config.yaml
hidden_size: 384
num_attention_heads: 18
doc_mask: true
Each number is 128 + 24 x the weight over its row's rms, rounded and kept within 0 to 255. Layers, rows and columns count from 0. Numbers have three digits each. The size before them is the row's rms in percent of the matrix's.

# layer 7 MLP down (transposed), 1024x384, rms 0.0353, rows 570-594, columns 192-383
098:151112116137138114139160171111113129121104156114117136133102111168155108183097146126133139147178167122109141134126149151142134149139089098106134174163130139134102132117114125100113111150143134137122149107135116089104138111140157136094147101133108086112141075132135202166155140134090072128128093104140111116126137147159129146131132119146109147154103130085125141159084145120103121115170132090152138115152089108101089150122124124105153132115141165136113133154103074154124112130158109086152107125088115104154130144164134152134148115112150116138092187097161168109151160127132165117
099:121116169121115131146100133064111100106132102129102162160122107082152142179090118151111117147099150155085123160168175148091147158099112152176112159110127125160129110168155091090092114161142137150130123162147135082128127151130103153172146151154164113163107092162140150136140122091133138083122135129153179150107127128148145146134137121116116133153112115097156150120120160150130141093126144131111107123104144145151153144120120135118160139133100138150102060074127077133125157113132112149132179130137093155160099160110121106142094069125105124129117116115134087137170141143127142115
099:140119125077109093127133100151119146117100114124135096143100152125074135156113129114103152150108124136127128097106177137128131137132114140159094129123135124145155117124144096163105143158104102141155141145108123121102099144131116142167120066139115133134100120139101116146141137126116116108144091143151110133154160117132141153127131102127105108139121144135101116178136186139130153084148087114075148135161129162128157104087133105148143132086124142115155118158143113098158144112132149159143127103107156143148115145134146138115139100124127108144119144172131128081100130098166102127
106:097116122181131134081104112117142174139107155174123114100109176091119138092119118100132161137140108133149123131147168098124098123115121130154155179153124110108136171096139082091128105132106097165133094115144150153151161161123117137124203136188156145097098155128143134141159126115114140145101107138122126154142108152114129088116121091119104060103114104137135153135148122159139117129123120124143138133108085121111117108101134130121159139111105158132118121116135135140121112138127125097151138100131159139164126132144162128138068091179101057158127129136121138110123119149123146118
100:128135107121161106124114163089125103121113115187075112117166152140126133121079113072105179117118111102121078128076114125161126112149144130135098167120113060119122089121149138128113150137098110165125144157111090094137131191116117150133155157147118147142126092097115168156122109121197132114132118120143147151122188132138116144142151143164149215166147127070121156128104119120125157132090128127140131134120123133105122122151128132118132148128107153164095160145125113127141141116146155144121132119107148114134130100105176153130117158130091104108099153125109135171136118118119087130
099:134134191136124144122125174147112093125116171112136166131102124107083154111126128127124122153143151143131143134106097159146081137134097105094133106162160109091164136067170139144142169179069162127135119126103104130132147147133169123181183113176131153117127130169103043155143147108142136128123102139145114126134118119145135119132092122128129159121128126123117141108137143114138103108127147139101129122151103163092123106123147092117109110096115144147147093153125154113125112079111123139156157109115153141078130135125114112161137148166159106122133081118120129142098123129164156115
097:130116139115093147104118133155140147102098096133143144117133140161175172115121144103163131131188147084124157138108133153144138154162167158082108114171136124154143145141130141129163111140105147162122084087151091120167114110117132118146126113132122127098119136101147155096120131172118145142133106151162138082104143158121133147144083106109145148118094129148134120150122100123123115150122142151155122127116127140180125126148142107168121104120090142131111176126105140159061109113133128162103147102083126133120120116150070144127143114100132135142132119169175133088104146115155136149
099:118113064123129098110130116174087100102125088102124152160109142106123132073107135134136153121120136143126138133135129147157119094133109137094151171121154129122156130130101127149109122096139157134149123094097130124169128127094147080114136150153102140141118129106135092146131118107111146146141098090136105137129153128123079140096126114118172078154110069117149123128152098097108146123129110090146134138108182162127131138133129154098118120114139132153121155131155113164156152102151092137130123124114130117117109168144129097141094152115116136146141159126133151141114140147117126116
103:174094124139141124133154167125151163161189113103170138169158149101099162110134131124129132113154132174124114110119126129127147107100079104115144113158145123140124130096091129122105150126128155139119100092141105116116151157126157086159146178147164132124114183143151093159115125103115129130103123152151131121139095137154085141164137148171141118159138147151117086111119101126127118106111137145148113088153097117151126112125100112150126104140167091121102131087107120145141088122134125117136107113147096149157149069100115092150106132100155140103129105121172138166092165137155122143
098:106126110121158118120150121119143129158156129160125099108131198129130136080144133148158144140127155088129104139139166087170119093152154152117118183131102149109088084135147149108147105133097150130158131150102123119093093134111150111108156169138124117159179092132119095111096115119090110147123170131156096127112120166144122109150147127138102155109148118104143120111126122162078141077129118152120126109127096131156147128112102140131135101103088130148099137111112105142131087125156081140134127121126120076154170142141150128135115112134117127099140169142123073107113120122110096158
093:160152166134077169155142109145117125126085181109140167153097154138172100184116129141104132153102092134109118133104083164141131095139127145159135156159113123125128121162121166135125105154097152141116117132140143104095132144115113127103100129156103131148121128159101180112131143084151158132113134109152146143121142069110154147162109097154113149143116125095150135119180138101126114135132099123121139133125129141126124094133141135122129123120124073120134116155140121158141117119155098085091135129116151155132142135173137105155127080152118106082132193099085154134125148118134103127
107:121127090132098124131150098169095160093107129112144169129127119122125100121152104108147127170141129172096133113111128127120080130109153116139101111151133120129140143146152112166120101157094103140077166095153128114151102157155119108137085159107144120095089122108131129074126141121136061120161085123146107110163122163131117110161126131134144152119091159166136126088131084103127134147139085137156114146146120097113114120120096155141139142140152163135145077123120140170086133109149132126055153135151119130117135179140116119135118137109134083103111125097133106125143121123139124085
096:131154099194115163105194173164135147139133112174117124147117129126143186134104077103114138148113147100121107121120112112174161084123136113077157107148149125103090121114108146118149104172145130137087147099117115132139130143119111130122113106154122127131067147106142094176146158138120128110171103151138104099125150127113102111130090105145105159108096128131100121164110133137159129120111132119129084128134120127133096093150153121129131185139164139114123178082121118144117097114081135126098120099159103138154094148132151127107115082130116144135127125133096119147080067159155133177
100:122083121098147102141117133141120115158117074122150133105126075142106174136093147150130118085086145094137126085144109130171132098144115090115128163117150109092105093105124087117167137116137164133104127147124112132130156121124158154102124110141111137101090177138120096128151142107117133118176126111115121127088120109062107157109132157098118098069060117128112137094143132102114152113134109115116170152128121123141159133127104096115128088106130123129135130135089076081131112119118148163119138131111136131131156122144116120122124162105152128145137102142143144164131087128125139163
098:108120086073091154121154126143108109150166126123112163140114109132119166169099154135141175146116148139134121095129134142098088113162127105131115133084113136144122142120127141093118127123139109153098112144130131124098127126119170119107122144150111111123138113112108170130120145143096119107177109104144155141129136148107136092121075122090101146144113077107142117104116138111109152171157122138122135141145120160129145122149126161210120167125126090143154167103152120140123164131095092119124157130165127151101154138140158116124089133127164103152160112148129082099125135117077080113
102:129135090166126138139110167142157138117146136127105130139136108135145106132119154179098138117132137103126165133155136128088165136137144136135189100120132145134150104128093098121101088141085141118135142118163190162158107152118166112109107097121070105139142143196138155140132146133079152105085121098127126164087125106130120117168097165170177084160092165165153154119085145170168113083138112131090101119126092167150119138130177148095113120146068132123128122101116159094130091158148144127147156163106147132078136143127119122136131151118161132100094130131152180162143189151100101121
099:184159107100088149162143121111147102186101151119150116134117120157118181129145147113156153168124152168107134163094106138079111093126119157169113116119161159094139149166130134051144112112145099130170134132159098094111136143123132177120123123128173149142155137110121171122141163110118160134094112100109161140107103133166102121096135101108107131122148117070171091075105089136134111120072079132116113123151147091156107076117122154112114134124127135145096082115157119164114111117098131124094116144143140143126096113109120121157151178126102087137145109114111158121115135102087130142
102:119117126113148137116125120142111121117111135123103092090140161150094131132142121153117128128155162118114153115095121105092138132145119167139118153135119155117131141142147164125109086127140154112123098154124107146191138103167106108123133181122175097139087162154117095098130140079118108114124097078134129119104114129109159169168117119133124134172073152138122143156096107116084137071165130147128109073076131189104141110150127099096125113137115161138147101135100101101200143118182152111124146110116124125129142153149107149136159089167115108124104126112140125152129118108095126120
097:130140174125140111174106126135175123134104147163164123126074148124110118131117158125129134134108088116113104118129124171140164138130074144153082115121139144163125122143127093147103133110133105153168108078070120121143100156103119109111118127124145128140121146167138129121163134087137162105133143111088166176154123112152153118109094147126113134091147135111137090132117100192157164110123135128130125085125123096161149108097136134134144110142157136111100098152143165145165099128103137119112126115110118152070150096139174117121140112145129144175101128094121104097130119129135160163
093:110118067097147180138127134158134161092128156175121126115110102089116132119137119145139117154126176160133139104097144164131122148141097153157115139100159127127080129153117135138110108106093123101139106125134131076144106124114117116090127126132107112136120138126104099096109141134142101119099114135136106137120191090181159119111098146112144137091147145104107111094120087132127151134064123158165163141112150150116137147126120104113084124086148156100094149149086143108169133118139115126155164178147167092087095133146128177153136161105152174162133158167136128143161129141140134105
099:111098148094145154133139096084141120137119116146129139109114110130106134080097133131142128118154119104115139093076146176121145134098147136174119129087180136147140125093181164169118129130152132103092106148118153137121070100140094111176101126120111101136157145147085110141106098121162117109125139116162139169146178156147157111125150152135132143090119117135117091131175120155121129186136163139136145117112090129127152149099087100161132107114097148115165141126121181145101139129112127149137179140176121089150097107102137139114124139111157105132131144143123142146134114118111116093
097:134154139102153115090162125095152163121092174096110110114125139153119124105134169116116144120119105107061121138119128100127147139113127120112079143128116100149123145111123094091131143138092104108136098077126156147149166142111145130104129071155104119095119115137122141111121144099140149167153118162124154180163150153147109126146118077130091142136123163131102117131101134132130191103090115125103083109110099147151120120160140141123150112123112149109126090128156087172124088152115123070155137108092139073160124153093145107091127177138110115138130133176119143115137130146109120146
100:132132069145172124111149089151115116164131139177128081112106139130155129087132121145154154113117127115135123124147113091142134112137131116136109107130115169105141121105096126155097131133148130057126153111113147140132140132148093113116133122149123136135111113078110143129133097153145120143132138109156141101100094088165160085133142086104105150144135120122138060111132102128111135073123118137100122129112112147158095111118123133118129143136158137099166134147098151182154111149136132127126150123116128147110119112117128110138129100126074117117115154094136132114125149124144053140
102:137172176112127128147120121153139110103140110131146125160085121136182146072172146087143144145133083167131146120153127131150103137178146145155106113168137118149116114107127119164139127119105100110130141152154121128126074093110150137139110145118129128129170131142130119139105173137141133132187096092116097108142154166143083110074152097135121139122161153151101124125139184166165098118111170117181125128102121135163093072111152136148130129126142121143108119120125149151126154128121117137104152127126143114162128156153108135175161115136163148165110124151117089145117168118118134126
095:121161155104101174116109128107146124152125166188159094094114122125136087114136163136124133125116119152148129114168088127137095129130149163138086156108185151100108115114127146114129089149078135122163139144145130097135192156129107150088142157149102152145144091118099163159114159105111141119127126138142158115157126166126117118116138099099108117138148111132197143129141169135111130103162106126137153155096161162143176098111140142119150121137113135146135128076147139102118144149133101141138154122151129152116113083135136150131101124109152166164056159161096159126163124099118120124
# layer 7 MLP gate, 1024x384, rms 0.0354, rows 571-594, columns 192-383
094:154183150146167132117141101165113095124132105135139119142180097175143121129164161091157158126111101115095125117124120094154153118126123106117151085144117126171146133122117082129101143092131125119154158157133131133132121109129168147094140122104103122134110058099148148125121112130120080111139091097148125140138145125073131105140108161173129133110156118152122128101129125074108077146137117120154158089115139136156098123171136142097135149130155117141164144142099128098140152115114144135142131124111168132114139091098154164157120124146127120141109139148099148157096124135149151158
096:110157155151107178126161142125134165165123140127120147095139136162139074156120152099140131135159131148160089176144111124133102084088132162148183099135118117181126136142128177089145108140120123120106127156102109126113169163116135097094148163126141138135111108117151133100158132094127119104119154145123099151062105161149139126125105162123152165103141149114167157112147113110156182116131116091121113166134116094138168156122115107129100119100149123131125176109131122188095166120103123119109148139160133130117130127135131088143100150151123129128120140120110131114082130131105190121
113:135123177128095182149088156167146104162190104116144115133116111157165177130116112097091118177155131121112126137149116142124117096145094160097142141100148107101111125133143124123157141103173168119120162103063117148139130135146108137106114156078101131083145113095112110139119132099122160157091170084132129117123132143135103106151139157137117150094125123155119142125124115089095128126137107118155162123131129122147103138144085139126114124123122102107139153094113125108132121102141156163110154114110124132128125142133101109157124105135162136129146104118129107120110117125115098148
094:140113121127095135158113117145136112154102120114136124145160123133068168176132104121083139123098103120153137106067126143140132090140175155095137117130132153081107119174097123104120164115125138106162136102116074141107095104096136122142067144124110143141120129108127095124141145111065161114154119137129104091076131134101148143101112086095148111155148144119118132124120107107116107085121142117133110158125095080067111149137158117145098119133165102084154128111136117110146144161106140106103119129157114173139115146129125144118116050094164171106079130121158147108112146080145095101
101:112154089162154116150150113106151098101160152107127131153114127141104153101105134118175131125125073145160118176156117087082185126146085090118165159137077160126183121113150120116131103141139075131103118115119134125101129114123173107114113161162072101141109090130109166120095112081146140102091133130080113130122109093152136136126147106099149111138159181105179142127156130126096126143154121150116114101107119121152179106120102099158144105148132125119125114126145131138123129111143091124168099127137136097171139142135084107080158104132140165131114130127097117172137116092117170096
100:157129135163148142143115137158084166148128133107103130123109130084110065135120111144119078105103089151139130147150151119143094152115127172151173105111163154112124129115163149108139152105118145089161085078081134103125111170102079138104162125106139102126133146136094154093136178153113128146124151143139164111117126136153102131187118137122159127136126138161168113136129149131076133106115144109112186158147124151106106104138157131116133145118087165119141133149130103143167105100114143142167112112166060140108131095096125152205179091086109154124149117153147138127099132130163123135
093:123098123123144140197141130135143101088140125149115107163123133103153121112104182142113152123112116084107120146149103149107088155135126107139130107117157087149123111167163109142092113113169129127139120128112135081129084136110154106102142138088105079137112119112136080125112115130123109139130159090156126106111130114099105124135132110118107131092140156114120128175137171128111149146139096146135117129158129121081085123067127078139126173138109124165142106118111178136138116093123154130197148098157126112173116140134158102131112104117116169132158114136140123175137124108099142104
097:138146126144124108140138079118104145165175080114111093103102107107120124132096099075131107171125105156140121109105091123146114108123144182115153125144136078116119143132147170091099141138117145145102097144119141120101109130152135081119094160097138133115166137126142121142077113145158129109142127137151135133160130161095115119135081114151075148084127129132132116110142193118127112132109126068101135108102090133127107137099132126137140127157152124154126127121112125137126153107144134090122107114085120065143137125162130120166133087120096080166151118135085129109137133085150159168
105:152091119133119126134133122147125122152113137136165111163120120106127103101145164111118113128115141163138099129157144193164162111156118105130167136141163162112096161114170073102155120138121091155135116140148115142165134130099141163155146128144121131129154095096094154151112119133101091134158141157116106138137150137133130110156154139111150144159155108100115128117096102164125161112099149124164072139097113112130150122172166155126121128130145184120168103102122098105168166092108087126118155137109110122078150079097166135132128137125108123122064087087068113135109125113140136124
093:135155120096147136078122136139140140087171120177135154137147097115126130089154173139155134129151124141110151145124121114161113180123128118087122088121177163126144127101126122137093155098111122115118135109111124131161153084132121148143082108108144163143123134105141124133103138158190090109160166117118153094122104115112141155125121118124104127115158168144131092113125144078145131172166140128122171148121117124137084147127126142105147126092126142120140147124160128100128150123140195106159102119132126101169135151076101160154180138072105139161125092173156120111114143188120141157
113:131105103116163123118135109154112146122072099160161125107091123136133087108133115139134148108135076177132140112104161118132145131103140138128142092137158126141136120141137142118100129173114145143088147116134129113185136141186145097153118156095150129087109151166139140099130137150135101163085126151125139137141086141117135111161076122160137138140134180149132134150134112132114160125154101098115122151119114137116130123126127163169126125141134124109128109135116099124101114077202096127146181156146113100136142204111128144164139176124129112134149104158105130134145158117156128112
092:114122166134108134151131143179175078141108073120170105132143141132121142131096096127126138132060128171109131144120149124105100131130123124115145129073183176119082139137101138122140080107146143127155098114130140131141119171100128125130114106133112158123142080144104157102128130125137102097137141141173103160137109131126129145177127178133106109137150146122130169094133138110130187128108119099168177136080094128146124116076136136178144155141138136161109150096156194115115131143165098139122116141178108119149103165101130196131147117122126100120155130140131132153114174158114125137
104:147118112095109099104100111142172175126130108124118111083104128167103137134123119097134119104093158153109083130122153120127155131152120176110131118133147180084144130143130136114091132137117166113172190147119128095122143071104141143150142176132130188143178164097122114158138140153112135147110126150114138125153104116131127097126126109126110119128162111113138115114122121055091137173118138122128117088156113142175123077167128110081106144124114131102100113134145133115153098140125136138107151143118087103122131140128177148125161152140114140113125106090094102126105120165106098134
099:126118145107136105164151157094130142111105097184158133125149119153123099142108120111103115150110102148127122185108134080120134104164131138120137138129137129123130147150096171107117132090152181151139140129136127120146114142142119087137159145152142151096117108122144121135124116121136163145119104107091162149127155156158132114126140163154103130141135172103087135154120133119132116190162182127134145115073172150138131107080156136146097159110143142143125098109121160100125132157165144122134115094129155142118125133172149121122118154114149124084099121156078135120111166138137169093
091:110133089133136153112140162115141122119151133145133141140121193153093156159108105081159132102174112117154091103126125131167118136152180118117136139132095139120097131137100165141151087107106186138121092143147143145102165119119120098136119144135137101139078111077082092155112158100095132136164150122121142087116094146136162123114094136133111152114089157139138094214096087127161147138107093163128134142121161090169148113123115130128139170085152179123117078125166122133159148131167100122141113169109150109126121107148129108106127127113138113129148130150111146159072107112110140157
093:095132127145160149121061134138104140126129158090147098120188114138126137120151132117150144151123117130105110123154138101137095108121119109111160106117128143105119131144127091120084120131122108128148093110134133116114130121101092091119123120123145148128087110123110119170097134103144114094096143137153156115182126151127102109122099128114125154090102127143107141147126086116118148161147125139105170149104085158144148140142154157165159142151139111113133136123157118143116116143111120111147134111117127103079143098109075180135124052087140154131098131151104108149149088096130152164
108:121107135145156120128142138158122134145123100130100102140085113125136113147099155123093127127114130128103136087130116091153151131208099112092103170140164141089161155132094105091145163097113137117120132129146119123141090119128136151166107128135084109089160160116135125107124135074191113158136122166127134118138117159077113163107126141115092142135140167152108110121120132120153176110122148132125104113110126117158135122174087151138127107149112105117136137144121121160173146123087115113148101129152141146153166111128109144129144091142100113108152170111114106132102161117145118100
095:117145105181129135077141148124112153116138111106119106107113108134178125092168109097086134130140069139136151116146109155140135113137150150138121146152160099148155144140111159121095144095113148158140162112147137144101153153137093129125168157104146121103152120119108096151137117118129138151104161141128131137116189094142165110126142112085157156191120109090130102102154118128105114160123109126136125155164139110130159064187122128100124152129109150121127136089147104138109154142118123163156139100158089107133113110131101124068133086119147081136127173130135164169121098153133158104
091:147120167142111127142101131113110095104118124130103141108147105119127090126107127125148139125122131153102097134130118119159134120112156128110123131150193131122098119145186104122170148100119170162119118111140134157140122094144136137092111122174128117091110127141146086089123106088126129177194083126117120127129138152116137131100125099139155114164129139120158156123102147141161127124085094117110145124153169152153133146151160135112151118152128092136150128086159125088134146094124132131124137150098157137174162133131124093124126128122153074086138113144153110105126088171116144136
107:161145113111078168100118136146148102124114134113144132149134110143122142154148101160140142143153061117115111115171136137121111150127114135147124110118104134138084103131106095097102139104113101171153139121156099171140159178149150123079139090128141115146130132109089153080142159096092104136156110198094117154073104109127134139153120135142156104184134156131143156149115123150107117098106136119122145125105121138112152138137125159124150103148105114106148114145114123105127112130141135131046128115130146126111166108137152103131134120132115153082085128163157082111146139193146133142
087:138120150142108124136121144137071122121186117129181118136102144138161120143138089133145116073124169127151149132122148153125129145122150146113160074111150115113134116107147152172110137091107122141103157175099088119077103131127136115154106114127134108136123098157145186158071135104100106143118070082104146102108151104130144129150150107147097148111123124133149143138130133125123118145157092133117160172077128137165157162143118121164132064089171101108116114128143135106069150110107165156092153140129139134128113132116125150083129090151129133098184131122115180124142127084133128138
097:143159145151151141143133115183158118125130104156085173108083166153149125112114128136153142149153105145101159139102153144145161112110101135128101129092095133132120127115135160115118128168123150126057131091097098141111181115157136102118095089135134145142168132110105115139139123114137112109135129156132146119103135134130100125135138151145149108093171118133111129140144111144187107114157133146130106128114085177164131102183161149097197138097142167122119163082116134117101119141118143119116153117118151174126140137106148139134181122098091158159109123113129139111150191167151110112
104:148146137105168118129141127137149134124121109118145167131090146129180128164148119155118106110076095172105108138151146110134113109157128082135118110163112168122138147092104127083133092132104145076156104104126147144118105132119124152103109120164108098136143132110125102150117168125093142097111097132175137104162171123129107106099135107123148152125129154142125127071113099095161129152116108152173160086088093144152092056132136133122152114141098170100100129163140128175113135134134132156120151111119127135115150138176149073122140097102164137171143171144154162076122107145124158160
096:111147104098155084133080140135157135117137105143152124157164098074145137170168126112123173146079139134131101125111143126120119157156127112129084142098131154115138153135135072146114112137161126098083146117123100124106112153110123132117157107149091140141118087154134143130158134114138118142122125133103082154139135149137154148114121108121131125127131113115100146135086093067143125094114151175133154098119112149120098116179158137130116123121143126140080113106129121098130167107124168105189095120091142168157083132155149148118130110155131141110125103099150134131132155122130105141
# layer 7 MLP up, 1024x384, rms 0.0351, rows 571-594, columns 192-383
100:117105101135156133159124190166135138091123072102137138117095129067122104132117126100121190104120077104102043143131126128116131136091144116131141110115147099107140142135136115091116106153105159119128156134137108139103200114104097106140125124129114096154142096106118120111146174118087118129130149132148092149110167143147144127119136147108151098169142087143179156073122088157113127127113150159120119062132112137117113122062085121093134126142130106165149125117094138102100129136131145148165135140149136101135122162158110104107115113102143098145120120125152125141154098141111066116
095:109155162128100117146159132139111181120136130124078107135124110073138096143103134166124120127145130151158059135108138159158135138120102141135149157110139125170194131130132144121102124117088089113116154168157158181126177149093142093081102140139086104120133116120109143112108107133126098119130158168164132124115133142143131112085086119168144162139103109139148131143106143139137134091142099150072073106122165118147167080135145118154136126152166119134147126110156105117133163185116095152185169112156155130117077121170105168124109157134118162128121110144150163128128102139079157101
110:101125159159152138096119098112147143126149132126137115154104149118118129145098137140124133147096109131115138118114153136139139117127116126170132111201113105110170141136142152157082156146110116166158132098170128134124131140140124138155181129180152154130163138096123101165164104133110125094117146127108151124152146129080119091141087101099103093158104102120139187149112141154122139138113127154155118119068159110145158137134140120115129145137125157129115118148118119139118130174112130133125147115125114094130155138101133136139091162136134089140101144131109104103162168168127119123
098:105111150123127106129124120125098147117113160173145157110148083112105112138128123160106097118115120138104103166110152102134123136127119167115102135100136143111075086108138151124146135149144149122109169159155160116156099142164075150150136150144162160149117108115140146159191122115138141165122130090123137112111142151152133141133151108122106107129104117097114138170159108113100118148106115130074156110076158127151109141135122117176189124115150092110171115112133108122107130131126147161095133093171159088127138181153071146126137113105094167134102151158134152109130200127138126108
104:124132094112121134147160101141132091145110118152143131129120097135143121126102163163097109088063116115118102127126144072152149120119125122122124127106149119129152115164105137115178129131183152099121161143078127120101093078080124112142136127110083189148118176088104117101107128094111108158127142116141131142154127111120114195141135117106149144101155118168099113108160146136106119166138084148134123128115106110158136125162104119112098092123118155143096097085127163135150163135143131150167172104109127101143103119169110108101080139122146131136138109113146141097127137149124130125
099:115124175141152108124099136181123125140176086138142155122140154152136162163134150086152148095138136115130125085121118150157142126147165138139165117145138144129143125113153112119144112092170154137102165164101166132167131119099097141134094146099129163132095122123139115116166132143130139133103119128091181175133140163135091110143178141162156154104147121126108112161132097128159110088094148124125103135107112117141131092139101130110118081139083150095138157146153120124179117127085193139102099124153134129135114134086160106176149158100152153127116128158132164140119091125098172112
095:116119090093098091131115119092144129143119153086154161189104092113163175089103205113111134137107121125128124158125130117169139121118117109143118098087175107094117115160139142148132082129141149111137132153098143133119102130095122111126174141110138123111106128100106095152142148142130125109133129129192106154108157138130083121099124168164120134136126135128121087144105144107139124134095106127115125118099098148103122159127134153134154109132103099100170142136114135120108154129138146124141087094146150155134127139133161083152110081149139092097112136100153109170090138119112132157
097:145106112115117163123175119110136168092147118144144129115145124107121143152139144110143067153144098125104121122115149128114126144140130146154152167130111128115138138131128095161123149170139105145148105118117150154106137116134157145130145140141172103125150116110137065148174146150123135137104133099132157072132089177136113119129140088151125136119146139133154127087149104141163133158141131079125155135112102086147167128102164143148152143123156156081155155101131088105151086092116097116099107074129155144118145102124111089124113114092094098155119131162131105194113142150152173192
106:093111150151117101126114145098130146148106140167121163120139104128136160170136087098155142136104165092098125098101119145092136127089158135109102108079133110146130131151104177153092110136108159156105155142130172116155111167137132098107167119140115164128098109176145137129136098118130185124100097122120123103095139127183111178131135138113146133142092126185110115117158138096113132127128102125169114110101113157089101131111103129161162110092105108125084115140135163124128165156146149095115122125130143114131140140121098158147116110152099136145150149113151141144130080126127102187
092:117111097091104140110171149100147104126082169118113087088114149134136148122156099130053127124169111143116180082155105178130144113114112136147095089104150136150087117156106110101124158151095114118095140141118044137128130100119124140167145134088135124115131121151100129085113128096143121117114149138120121109113090151075151093147181122145093158160139078096159139152129132092121159122149101132106081151144143125119129113133109148118091122117110165136135095139105134154107123130121160182126110135119146155116121163155146113111073139112122105121117231178119103125150146145143113126
117:168106136107114138100148117187126159165083086137120139107081175160124118111152124130158115150130136179143098117115113111070109117106111137138114095126139111126098167120132150158118120146098139159094115110135118122182118125173159109137104155111194138087132145118120130080135162119165154145105142122171145140117107155110119099136135115163165137141110165141118121109134116142154136150108117123117101161125092136130146086117113166173112128101157087115137069162114139099114163112175099106142175141163147118135140176109152110168110092163124138115162075120107143152168130141117127104
095:127178121145100154109107148138092164106090088083142077127155117131158151182139104135119109203101136124124132116129119104166164154125122125148117106141119136123120118114145099175119110168124111151116167172138142136112078117139117159116093107165148060106096123111135164122132142159130105067134168146058200154102129129129107172150091160131119121126074136140122101088134173167113142102093144106145132137111140094144102129130121144143134173157149163126119133138096122160123147115118130151088178114140132145166146140140151117106114155103141131107101157157138122097161109115112126142
103:138093149181180141141092153111104143148096135147115140127132100130170149140137128169129165076084117128125161112112102159125144081112122054140129138111134103154101158131143136145133137156132123110136092161140118136118159144133139116094090095100137093094121108146142112149134120110112135098166137131131129129109148132090098166142114141143157115079079148132130178094146154145199138105113114120102118203119161157092141175099158103132135112136132088155123121110147120145121159157104151132166120092091139164117154149148090135134129091110155160148115100153117111154167119107170113138
097:132130145136150143131104149075113086135110130105072142130134139154105120094126097133103082112103122130130157081126158145126107131110125141161118103094153129116158171161128142106126071140133179137141143107116135138102110128131158107123121135133104116087118111144132132148129158091124161145156141132169159158133137141145108086102115135126119159095099135109108101109124139188114139085158114110143125126103103113111137098096118138138152125121163112146152098121103118057144142118133107158118109096153163107140084145140090148138088124125113132155119142122149158138129121086135145155
096:119137133147140133121089130124204121141162182122176146118137157132106148124099156129137123104106106144138151099126107147106172155137139129202175095175123124094095160110113174155142144115115117130144157151084149102129110126115136092123159131151106131138118137141122112176124148140070099149123128165150134150108074111137159095099115110148141163135071140127125140135146136101162135147125106137122174198153129129153146111105138129105152132069155150131123140140133149126132164143086116128088151117140141106100184149111123126123134130185191147125123113130130140126115140113121144121
095:110099126148104097119107130135084120166096116097151130094093190142138164165131100099089157112139136106150136172105118131117130102136114140107136129136149159139156161118123101090136168146103164113132118072102120100085128132148142159096121135111110153100120161127149136118129121131152162158124127150123157138056145116180144137155132152142147164104140162119153073122102114128118101110126171113095094116115141106115106098134097106125140124108083102148176105100104110147099083127144148128126106103124131136124111118129158120082158134126150114136137104135127164110110097108108127113
109:109127182152150169149116143130127159127165124143159089127138131118147175149075133129126109114143110107181092108145112134099142164135109113159126111148145117140115110078144137174120133114116148111161125132157148156136109118089090136155143114145133120110106091163108144116109143143072139090120137109133121129168197148119159121117108149084120135118119124122146132136098143140147143167108164142146122119134123153130176116078145111117157103088149192125123142122095091143117102171074119125065170115077104134124143144165119122200131140128132158172103113147162128092118085144133159131
097:116150126097129099068076137117139147113162151108076133101143110164137091151153125131115111133142132171135103149075136119131131145125148120093162129175147134126113095090130141094166164122149115163148122135154144146127083116099170139151135177139146111145146137113100159137083101127165131145133142131151139138103132112118119126164148151160086125133077123160169130106136156133119133098160132123148116082117110150139154154126129139116132171134154119106129155077113176144139150128146075134156126110126138108131146120138143137147137151138173149119171141093129149126166167147106193135
096:139112131134081065152082140129124156100149150111104106084116146146134129142123132060141117144128144143129111110086091123116124122125163154125132131151154101097114113127178112157126159171106139152124143157165126115115134126098152150139142100138129117153150085149082109118137109134141155121158118154113124117125106131123111103094134143097139126131135165114109142144130099125188164112120155155135131124133123131112103165117119170131166147144153186116122144110146151126129137099119148115155116137068107155135145167121124094171148115075123096149125135096103128086105128131121135156
112:155082122132144084082129151123109100121132102115109141107153133116108104133158129074094124133107073134125151068148147160163130131113150141135130083137189136093097153168122113166165149115094105139106147174121136122100163125110140124128149115113157113155113146139117147104117128118129138084141114147102134114128097140112133161151095173077160074123134116109090121097110112120135138155110133092145111116126141133119084129145132139118127170155126125109159140140116086132128124154137118133099145086110129153123141096153121114123096143106119109130135130116139117128137093140085143120
093:156127103115088152107156145160108113129159105108129135090117128096127111140135088153117075091127128126157106085118130120152151085107118139133135141119138151128167104109171167138142150070144122146087117108134097135100141125169117096093108091165139142121121106111138121112126138137102053181103108090128137157086140077120137166116166117126145144132092112160124127143164122117146110117100126170096108116140149123131140082158095122128151116134155084129129112128152126110111155125125155130168143170109132107122150158098138090121125063138123155125148105137110164129160094134138085110
102:135120088139090166105129126096141092148114110104122131155134105112075172120121092116144131122118146151120135141105123057181149058164162102161103131110119096118165167152158114167127126145110153121179122082094123130107111121124132172082131099131128128112117130108104136147112111131101075138160159111108103095128075132137140135116150117089117189102122152163124106137147124095145114141066121108117157058177191144127120156117146136126129120087148151115117111152109155134154170133154162105082101131121144127114098150119147115100152158147110135152118102118139142078108124131131159158
100:161148130127143121158149192146134119093118135111124132182139156098112171094127143177160154136109113136152114126145100107129107111077086149132113131098100126159087120132157189098150118161118119135108096149122131145118133124116119108139137167097171097145099133110109089109141155164117157112098116120147183140079109161107125146114106129089132125129125146110132092106105083152092121103135109123137130156131145181150135150143134103140125107098078134116135095104117042176125126119161121144155142146097112153123158147102132098125099086144088149123124138164123145117131160121114113171
099:165085114115093148138140140112142097110124105145143092096118108166151173149090153185154076137105156139132144118153131151121131086127097163122160146179092164145115130142114127156085089101130098173143076149125156140105110121077149130127102094157123108147097114097108131134095111149139134131108121133116127134112124113125139074108141126098087135174153127127108140128128123142119112127132134144132150145170122127121105132130152122097097112119195129150121165115109146108135143134151080146111122097145093080121129146095102119137171122135113109139121159145110112112121155130146164122